{
  "n_layer": 9,
  "d_model": 384,
  "n_kv_head": 3,
  "head_dim": 64,
  "d_mlp": 1536,
  "rope_base": 10000.0,
  "bias": "none",
  "extras": ["some layers without attention", "local attention windows", "hashed n-gram embeddings", "capped logits"],
  "init_std_o": 0.0089,
  "beta2": 0.98,
  "warmup_steps": 482,
  "decay_shape": "linear",
  "batch_tokens": [65536, 131072, 262144],
  "doc_mask": true,
  "train_tokens": 781200000
}
Each number is 128 + 32 x the weight over the matrix's rms, rounded and kept within 0 to 255. Layers, rows and columns count from 0. Numbers have three digits each.

# layer 2 attention value, 192x384, rms 0.0581, rows 0-131, columns 240-287
129107084104134182116131064151035064123118127146129067111104067096107101192107036113125142136173169090117130042094134156070118129108121149086115
152097125130215136093103125165146075177084142150150173189126126152135104119130109138094129125127165158064127147120113109132113151121184118133129
143205143121049090111139094114113142159117173152142145120116133188053129112129120133109085101152117142177097162148106075148075074082136147158153
173128092163026135075179051144185117122107136116134093130095135086163099144163093180181148131097104136112140062129104200075200138151088106084093
144099163125136110121094161094163080174174160128127127106116116087117166111164112120169137097096144118130131149114139100126161125162145123148090
155061131129151100144070076161182074155107086136136133174142137112154196077187148106094119122137137145121158144132159113161145115086136089162147
168170157174130116094164102110126138095141159122133112050164166156172099141089152182157089144175137116125121128107133145118135162161060125166102
119084173151131168137097123158102096141119160168120136079097148103134118168131129200110098132223093145173155137054125173140132088114147182149132
123197087109135149115148095140207192071085073148111081112052136133157140040093153153202114084101089136169155135165127156084091140067097144113124
165100112157184125173101077111164113146165155089159139153141074222160107077144090128117090118073148097142172114128156134162191093180120116140098
080112171161071152099114129101094042123139203095137121118183129187155142063207151056206135085113137088095162125065119108106169134198108145104180
087162175166173143088121146096136059156055089066136172174080158075201172105138141099157176050131137093115066152083162081128127176125153110122144
117055175149092179099032225147204109155111181161149068095116174122148151112143130140148127070175170137092013125092162154157144112110159118092106
134119144141207145153139115137184104119106237139132139120122117099060130185132082115033121095127151137200150097126106059145156080131081110180108
077115126121180220138127111150133164121151121137126165135127157151169120064074124130174173124151134125118160127141190083117088139171114099127134
077140146086133100134130154127103155181100124166149166131056171165160120180141136133118110137084119050124101131150174120130150114143155158108185
090122095139157126144100164163133046169134100116129125086174126101092144191185176126160140095092131117108144166123184145120194135189085088098164
153099154109127121105129124091133095125139134071153140161131192148130060086087142155103094151099122119119068128129128082126107128136111125133142
187129126148127195114128092154058065050138192127136160064072102145163114191089226071160156057147123040108117103115103107111125139096105104127165
105085113139131166104199060145143093197114032149118114112141118103124119126127099027155159121140153132084083169132158150122234112147168183107130
136123147104144116171123070152092072071159182048151110168146132007128133185119145184121140107114097116140159137130147121108124114100115111143092
122139104168123080093132146136052107155170208166129153159152097153146184149140162171098123154055119134123130235116110123144118125093166035075140
078177165132112072095153114073132182142158106057115164118139106094085089136098176060049142107095109125099133141147080083114121210166071163147103
100105152143153111160179138162206147150110097191145129181105093087125144125129120123044103212094138142156099156142112152140107163177111110207104
132106124122165132147150073186128136174172103171134205137061144164132067145141167195166142109221140165098078163130166123117204168139146068097204
084135096129122101096162129120190176212140110170120181121071160066103133051065190189132080132124176152140165192119097125141138194183072179135173
100164149059070149114200119138185105137144138213125072097140092171133110124090094119140140133099111119184182112138142121144154047112105119117197
172134172132146116137126131165132102139141165189122051194155189137174120125122253086165117129126143125142092094099112118150062125090124124136117
127185116133110150136130200152101106157144038031116146132099197109115077184106186119054104093068152110150131138127068141123205166124147108117122
124071134165110178139229176128157149144102059152114144088193094188114086157114114118129110144115127158186123136134075137162133141140144149086066
184184169132144188106210190148172150172089154104135184158153179079124121113149145188158126099109074158137106079154155138115040089167138109113164
085105077094106143159164101074064142090150116133142161126098142053107104111133129174123111132175165115129128204142123067120051174116116216162146
228110062154178150151140075185171110158090079220128121148116094168082156110112086125037133136134116154141123142120132130140160114020115116110042
174120177150094152180057073156041105068174131081130097101075153148212093168152203122111108121203183109121200118168086146113062103105122121173186
104176149092164102138083140068098129128179123118110032198244087114131103163057097140133190192137025125108231189115200103134142121135127078064129
083185146091079080111111110094075195107142141060113117168146165148099154156100151192104151156127028115098168158124119110098146118094088100116143
087110149110074080129190090105140150113147123168136097179128139148132147106097139138142111117141157185120165147129107151111158178107147042136107
144183143067136153116091130108149190127148141107108157141094065130149149097084067105111104152126122055223147063151205070089113038164133155130047
131157134088187143079135102114114074128158133156132120106146145038123094098161102086115121082148187126133181109122109112098083147103129150109150
174139118153064145111107104116041069140153167088128112115123099069114188095111070184148101132121064102126132124112095147101137056140100193137190
099151153175138023136179159073130137179093096181124090169153140128107094150096068142192146120101123100168137098132069152111107132158098100147096
183122186118112095128180068146127094102148173055151076089125138128108063143171139107132116138140179159103085091102135139117122175152145120200141
214047130106101136118084179155039182153171122155122119160165144097196176159131143156157140129159058152117138116134151173089162108149124161076128
094129156124199107105168119165150158117130099233140064123056181168076100096151050096163119159115114097164122089098134122101147156129126146163099
113147120178122123166172141148196180089117133110122176142137067169209136110219102150147118149135136155170075092120096149106104083081149127158072
103123151115169113087146079136143051126178127089151118113144154102165142118137131090132096136116144154156125101095190100120161082181103099196134
079142157114077118101116187084157122182115176146132157155154178105089132100086119096115137131150145150101059134130145145089040171118166148150137
115130144141129143100107130094049151162130071149138115147135080172085179119146104119080089078156125142182145092094126091127111066083153165165139
099097121182088088120064160129112133152135095176114140077122196155121122134073133163146115183134167132124133141114069109127156108131112176193111
186125143108145126083141162140026163154133121127149150075122129209087122185140106069085138107139152160103202124078122097191123113116159059095055
223095081139077165171118020128172171129113136165127106120134111124144176137141128158064115093117169131183127070168090133119157139090092123126095
075149137062170093149101118098176090094076201111146075123145149139206152121177114110167157145144142102138172130132161110111081128111131152156113
170154128157105133111074070143162111173149104096145062136115183100136153114138177147088116144116143091116100127115143140118130114113113083177090
094143139192150090151092138067006086186150109121118118164137151147160160206095126147152152164064175105090187255106148120147106177145125098193155
145136186118116131134067053124159137117101071174106125130058073202138129161160177209191138118165137120149089114121125168113118096120173148145127
148087153120144112098057143125155181179042092107109098205164137129112160095148165192148118132140135123158078151090143123153152077121159117121166
199122121107103169086104138130098050123135155149136131107129148159181165077086172111137125117106129104205113127081072159121081084121123196109096
061113146121168062173111129106157090155128100127101170150115077134122024132199139133079094172168159131115152087148114136138139067103106121133147
154101134136100073074081118065092067154157093105115136034159101126102163105056184115055120131166142083103179108121088099123180146129116170136120
031149106133047123088127165039130174133109176202118059124187158152121143145178108102198187067178134171129108175157111085117130098126092189110084
127141119118048140095071073154190145074160137159137133113096108226114100154120056123158122146099150110122128179152106168134105055081112106187171
142072120167147134135104088111087120111148182094113134189114104093153100160166099090147134152187128107094148099131131121090168087130065150100124
105212144105144088100152169113145156158162138149124125163200147132070160119080171127132137152092107182130159194091061083144087145128140130094130
184083143124092129103115135118130100194105148218120096112186121076157128130110151102139133101150135148102077133108139080148166064072191105106226
116107169153159112129061147123165118112114138080130157125132053135151200054149154134100125153129148122063070085158161083132092109133137146061148
160104154150165138139065140073152140140086145079132144092125133162086141123062108132087108141137144134184098164088109127160173109094145201134190
115115156144118134072139088084129111157123135156121115143084171105119085108104166135117137117200133113144161178154075132124161202130123131174136
096110114135110115134142131130094128115129097218123140141106103134165086100160150133144151153132152096123139158129098112111125063132121066128091
124145182145115148107110153106165098147129135154154154123155165138151200127155126128120120123106128115158144051098090136159130079121155140131182
115116093112134104111117098106072144122122157173126152111149134044141090061080120186146157164185094116137132177126133147127150088148140178190125
169145103128102157151138166137174132156138157067128167117125093097128172095071098128113106154077125111143148103114110135152182150152154149131208
165094137062143148079136148125113123105122100137133145068149107084061155222140092192102125170102079140223132119106121162178102118121124216148086
096127154133125141161135085095123148107135118114148106127094144163130099109130114106121136146142148156102204085131124096100175100100113142146080
167147182132170104142143216140130163115179073117115164114133142163142106082131116041128125145060088142128120145125064115116144071103127121018119
083125154128105160093154108138104146116177070132144110117113104113151151141126100083089134093157166151120172113139153136139122192155121206204086
142090151094146125131175095147156086114156105139165099151145172073164108145185106139158129158118105152112119056152149147107108129126113103133125
084142142132105126117153101117143113143150152114134100164132140180108114092109123151168131163147133131123183136122082095136138157122085166193176
138113127151130139173136109127131177175125129156134141140130114111138113156123079123148111133127142108096091108108155118116130120151123165106099
162162113140133112127131093117106177133097142108123126119156087172109060062072074165136122159129090097121098180098098130117127081085127174117130
084131142135127144098141103102208118133106152182127070122180087091127129129065103101103136117144076118096177141119145143128073093109138142129105
156165161109118137106141128148115130134129140137125186125125094098082121150146104180117103095108105113142112115114132166107119160151170170066115
151131162125085109139126129116090155159147129095128153138171083137112086133122126194119114165146131166146140112154074143134144123152116107128132
129132156170152100110131154116138166168098151151138112140147116131101178127114145115165139107117162149115134106103136116137109116112129124107123
123131124179129160114111141128076106122160162128142157105124095154139108099164136162127109072130147127112104095095151150131137085097159086166159
099139103134099134158162060107127158081141113166126133111104091154150146128128115121102111135139121087147143135150152087075121086154148120144092
147134144100117130088077100134109124133120138141124192143120128075162160151138042138164141117112107132120094086126158126100136178138139139192126
117115060137149147116083146129139114099122139159126125154134128081156140083117092073100117130120144096101089128090167148123128124144139160096192
142146154098167141154120168160124145181150143147127149127131101140099087129110123137121099154102101127143084182106131151138118119130161059101140
122155132099113126144172155143115097070189114107128121114146164137106089139186132142121123154143091110104145138115053165088133175165102092136172
132090121148128144136160039091117117106123096078126109112070138113153141144081132135112135139151158186140121149137127149139163188164133086160092
110143100107126109087135157112063116168154151140137084129115121116111111182094120136080113149137130106120147102123059148136146128111125118154144
087115120107133114075113084119123076127121134101123111158144113122143151095154140133169134127162104126181102123088144134117097121114125148155135
123124140125130135141136135121141104101179124099141142103147065076100110094149135065083092091136122089106134124138141115112124170198131181102128
137050117104121117117128064135097075105144083161130108148146137072147170192126148131119128122146151137104123136164105138120118131114124112181126
067140120101139116109137070143181159122094113134133109140112137079140129077152062173142133071127179102183140085137244091100118120152145122162100
050144175096144107134138128144069090160202121140140080121102145137106097174148119112165122189136123155131143141096116131102122084099116125191118
113180109128134107169166151157119134120117122169126122106113110135119111150112126158107141103106080087140090140113135177112108145080127126111146
078096141089123103082162112088144125087105132127120098142171061170133123128160112058153153166186093132178127129120201103116081157079116130165040
137131116135138145197202096119139138097148145161170136058107140087106123218119112129114137162132162117107128145131137149124181171163130152119157
106122129111169127144078090115138137116107171117131147112114148091158162070085093137147122126097149131121123082161165078084149180179153085139197
139110110127150110163119135153149104154135119064126139122149070117146131107118140142100122185099125098135131141116069114138129108116113128108145
114125107106140126097085145132102064126089108119123110128075173146158205111144125150110103083017166111135087145126112132139133112108138125180160
122077093104166107109137151173129141116115118095148080117140211139114127168097195129138146127102105177114159240085166155104123173093113147133192
135138121150132149154066091166138127084137143072139178146093151184161158075110140084151124146105127105100136107172153061150122121153130102064115
160123134136106134142148139129122143103088126158135137143148128162128128130119162148131128113165126099121089120155138124154174105088121178105172
109127144132155119112124043101155137109093142126129113124109139125150160127077121119124158139129137140097165136096126136132140175068132126122107
068110132156166107155122094168127055074109113153116118100126156160157115146124142133092139077110142052090181129110103137102171115107086134072126
115160152115117126104148142148151216147109130100122121106111151104074080150109153125108102095108132146196119127105095197157143133098142170152134
153139161109142127181106095135119125136103125113117159075139136107084130172123093165126151144102118105182079188124128131134140129134139140117130
083096131089133139097116026104085103101107118093121125127126114132143036153166059124155109172154140128147122137118136110111140162115122132116071
110140148103153112167118103107249126081111124160134135117128083064139157104143096100098130113091114108097156112135207111122109107130134133111104
120107138102147148124054113171123082134139100087118126128096128113131175132123121133149093129097178127152091098120149142146123097114127152124172
157130135130153112135163157170082096119148104068134191120146112168098143101211186134130108163167146146098077098141130100124095111127112092131143
135092118122091183161139078151136127149136106144126145160118085087154157127134180169147103173155142143118134163130123123147133134141106106074113
102159115109131119098128183139088131069108128199119052078121157121074106139152179127095145066142145163145132069157212135103130096119147080207101
115157163117147099159076151114188129163123145136151111124143133174119201093167100095076109145097118145122106077116128087134111048081136116123163
154135113178136107140136161089146149179108126188141160138152132103153086124085111103106105139117150092134114085140099115145150105124147116187140
123109153129130120089198136122145128154128117125146096159126120078168161117164117132129100148171079165132137090152102125114106128131137165149111
130156137120125108102168174166121167138072112079132152157122212200134109101124146092139118088113156127108139117125123116125127114108116160139171
134133126140181132168091186110128102113108147091133131099197131155073088104147077143129151132124105138139099120134151092124078151141109115139096
117160132113142117145154080133127131103151087087116127126131116160121135171133144136105136120098114165120128189115178178123066138161142086124103
160115136117119108175170092162077149136176099101137134084119119158129100148144123090130139157105145163111129137108109151132139112087134167083135
123126131171161128140146139135169136149114127130126123166107116174154160135127066114094127178128118177081128189133137149112118118166133105094076
176138161147129126086158145175140081171119123083127155168107144097123115170153131106143133103129154161053118142134142126120104141162166146117135
146146148108164101163158106109165069125144151145143106104127192119057108135103152137150093149115174097106124086124115095148144144120121140117179
114157071122107135112115121116060142113143131117129140105119103138088142118113082119162124110135107153167069124146131118103130148120146113133121
138161090144088138124162124146145164162092168164120137143129136080178098111056161232091112110150105063132149128142142149139152102152145174129125
149108141096102090149092140163127150128086094114134117155110124134096134146145099109101133071114165124169119108147110135150165089091114168144134
147193121115114119134181154095178184174147140131148131122120225109164038122152123147150144118118125093137129153160107146125171222142101143148181
130138129145111139147107130128170158138107196087141136166124131159184188093087128139126124098132077161102157067118142124117105130157118169055116
065168102171143065104090111147145189094133138102126100147105129127120141174159110232079150111142076150135104113144091161122093113100144152123111
173114148122119123082154084124129149102177131124133101136185142103115140074136149128122127124141156116117120095085026166064167129120161148157134